Weights of a small transformer language model.
Size: 19 layers, width 64, 2 heads of 32 (1 for keys and values), MLP 192 SwiGLU, vocabulary 2048, 1.2M parameters.
Each number is 128 + 24 x the weight over its row's rms, rounded and kept within 0 to 255. Layers, rows and columns count from 0. The size above them is the row's rms in percent of the matrix's.

# layer 7 MLP down, 64x192, rms 0.269, rows 0-20, columns 64-127
size [ 99 101  83 103  97  98 101 109  96  93 107 113  90 106  99  96 101  98 106  98 103]
[[153  96 182 135 123  96  98 120 105 145 122 130  71 119 113  83 131 153 124 119 130  88  93 124 144 174 133 151 149 121 120 108  83 112  97 102 137 125  92 159 122 144 127 134 155 157 145 154 145 176 134 113 120 105 156 100 131 134 110 155 164 102 139 163]
 [118 123 106 139 153 169 100 109 132 139 108 129 150 154  93 153 103 145 110 125 107 141 134 105 139 106 132 133 112 174 129  79 162  71 134 142 122  72 141 160  81 166 155 136 125 132  75  90 152 125 118 119 119 144  83 133 103 148 132 144  66 144 116 114]
 [ 77 127 118 133 137 134 136 141 158 101 104 115 138  90 156 128  64 116 106 143 134 131 153 135 121 153 124  93 127 139 110 132 142 121  99  99 135  92 160 110  66 160 145 118 153  88  93 112 131  93 129 100 111 109 123 151 163 147 153 107 151 124 136 161]
 [141 132 174 121 119 109 126  92 187 113 125 134 134 114 143 102 140  82 109 116  92 161 118 102 163 178  53 126 103 174  96 119 127 162 104  87 109 124 109 110 108 114 127 123 107 137 176  97 119 141 134 114 123 140 178 125  97 149 110 104 163 136 143 135]
 [168 129 128  97  88 153 135 160 186 107 127 167 143 111 117  87 144 125 156 168 147 128 105 102 120 135 131 116 194  90 154 126 133  90 129 133 164 111 143 131  93 116 148 129 102 105 156 103 101 142 131 127  92 135  85 130 132 107 140 110 149  85 150 137]
 [139 112 144 141  90  89  68  96 120 113 116  83 104 131  98 117 163 161 106 125  75 140 103 170 138 127 140 112 124 125 121 134 152  95 101  92 152 106 143 127 143 132 111 168 115 108 174 174 146 145 122 130 118 116 100 106 157 135 164 148 105 116 112 120]
 [120 137 149 146 113 122 126 146 114 139 175  97 125  85 143 167 102 131 125 153 136 144 129 175 161 145 107 152 126 143 110 153  97 113 121 155 110 106 149 165  95 114 150 140 124 148 138 129 158 123 133 103 142 115 176 151 147 135 117 113 121  75 125 157]
 [132 101 116 134 149 133 147 112 145 121 150 145 149 125 119 130 149 129 105 130 120 114 110 132 118 115 107 142 120  98 111 115 126 119 152 117  90 153 129 117 138 146 140 111 119 167 181 149 101 140 134 162 145 118 112 124 145 160 125 111  75 120 125  99]
 [124 110 149  91 126 117 122 119  77  90 102 132 164 128 133 167 108 125 148 204 128 133 171 105 121 138 157 134 158  68 114 133 140 117 147 110  84 132 129 123  94 153 117 147 148 115 189 103 122 105 124 123 137 106 177 127 115 122 113 142 185 148 105 178]
 [ 86 104 156 123 143 159 103 100 162 156 151 151 129 158 106 162 127 134 106 127 137 108 102 187 154 138 174 162 146 119 114  93 143 104 171 127 138 163 148 154 135 139 139 167  86 129 128 147 131 133 143 144 112 133 101 157  96 132 133 183 171  91 133 112]
 [147 131 125 161 125 139 132 160 120 141 129 155 141 138 145 138 136 132 139 108 160 149  88 126 171 134 142 167 142 130 140 134 120 125 159 103 112 128 106 125  96 127 132 118 114  99 139 149 114 155 123 126 119 179 133 135 170  85 143 152 119 155 139 129]
 [154 157 140 105 144 119 116 168 109 132 108 143 157 104 129 140 162 134 133  88  83  85 125  99 104 115 114 103 113 104 132 118 126 128  85 144  85 141 155 111 166 113 119 131 107 137  73 127 131 134 119 134 137 101  91 137 119  66 115 131 109 152 110 111]
 [ 70 130 114 181 135 119 128 134 164 156 110 147 111  88 132 157 126 152 147  89 171 146 131 138 137 125 113 147 132 182 153 150 105 134  81 117 159 138 178 129 141 121  82 106 135 135 113 147 163 161 131 150 112 124 118 132  70 145 164 153 113 145 109 203]
 [109 109 127 134 127 143 143 136  97 127 115 152 148 160 140  99 153 140  92 138 129  87 110 119 116 116 106  94 148 101 121 104 125 123 108 120 106 156  87 119 146 130 130 115 137 149 100 112 104 127 127 143 146 146 181  93 150 206 142 141 163 116 155 127]
 [ 81 140 115  98 101 125  95 136 123  72 119 139 135 122 142 173 136 115 146 123 155 130 128 157 148  95 114 109 121  88 132 131 131 134 133 111 134 101 160  97 137 111 137 108 106 117 142 111 132 133 130 176 104 129 132  97 113 153  98 138 133  48  91 129]
 [141 133 102  85 103 136 120 121 135 118 117 126 125 106 136 139 118 120 109 113 127 101 154 136 142 117 174 122 118 150 101 127  60 141 195 152  85  98  99 138 122 132 111 124 141 105 133 136 134 118 125 106 137 135 162 129 140 163 124  82 109 155 121 106]
 [159 117 111 133 121 117 139 151 169 142  86  99 120 153 113 186 134  82 125 109 146 144 139 116 124 123  93  85 127 101 113 151 121 153  98 107 120 160 133 152 138 135 141 110 116 112 140 168  98  63 123 102 126 125 118 127 140 135  77 104 117 141  60 123]
 [140 129 105 146  89 133 143 134 118 178 131  93 139 140 114 157 162 125  98 104 158  91 182 116 147 122 119 127 111 147 144 135 171 148  91 107 105 125 147 104 169 125 159 135 140 111  86 142 137 152 124 112 135 110 141 108 119 148  70 130 127 129 132 119]
 [127 122  67 144 138 105 112 129 129 123 112 124 101 117 128  96 136 115 130 118 112 108  86  97 136 116 118 141 110 106 126 149  76  71 147  98 102 147 159 134 194 101 105 121 143 121 146 126 117 141 125 120 141 102  90 105 143 137 164 168 152 160  96 103]
 [139 126 147 157 146 123 130 114 125 107 119 146 128 122 132 125 133 135 134 126 143 124 176 130  88 121 136 122 145  80 160 165 105 138 109 132 137 105  84 178 132 115  98 121 109  76 161 147 130 151 126 136 126 129 153 119 121 129 172 134 157 125 134 129]
 [119 132 136 177 111 128 111 157 114 136 102 128 131 176 138 162 108 103 128  89 137 168 101  84 175 131 123 128  74 132 145  82 102 119 143 118 140 143 102 109  92 120 124 171 163 152 177 141 123 106 122 133  97 124 130 150 147 118 114 140 124 138 156 153]]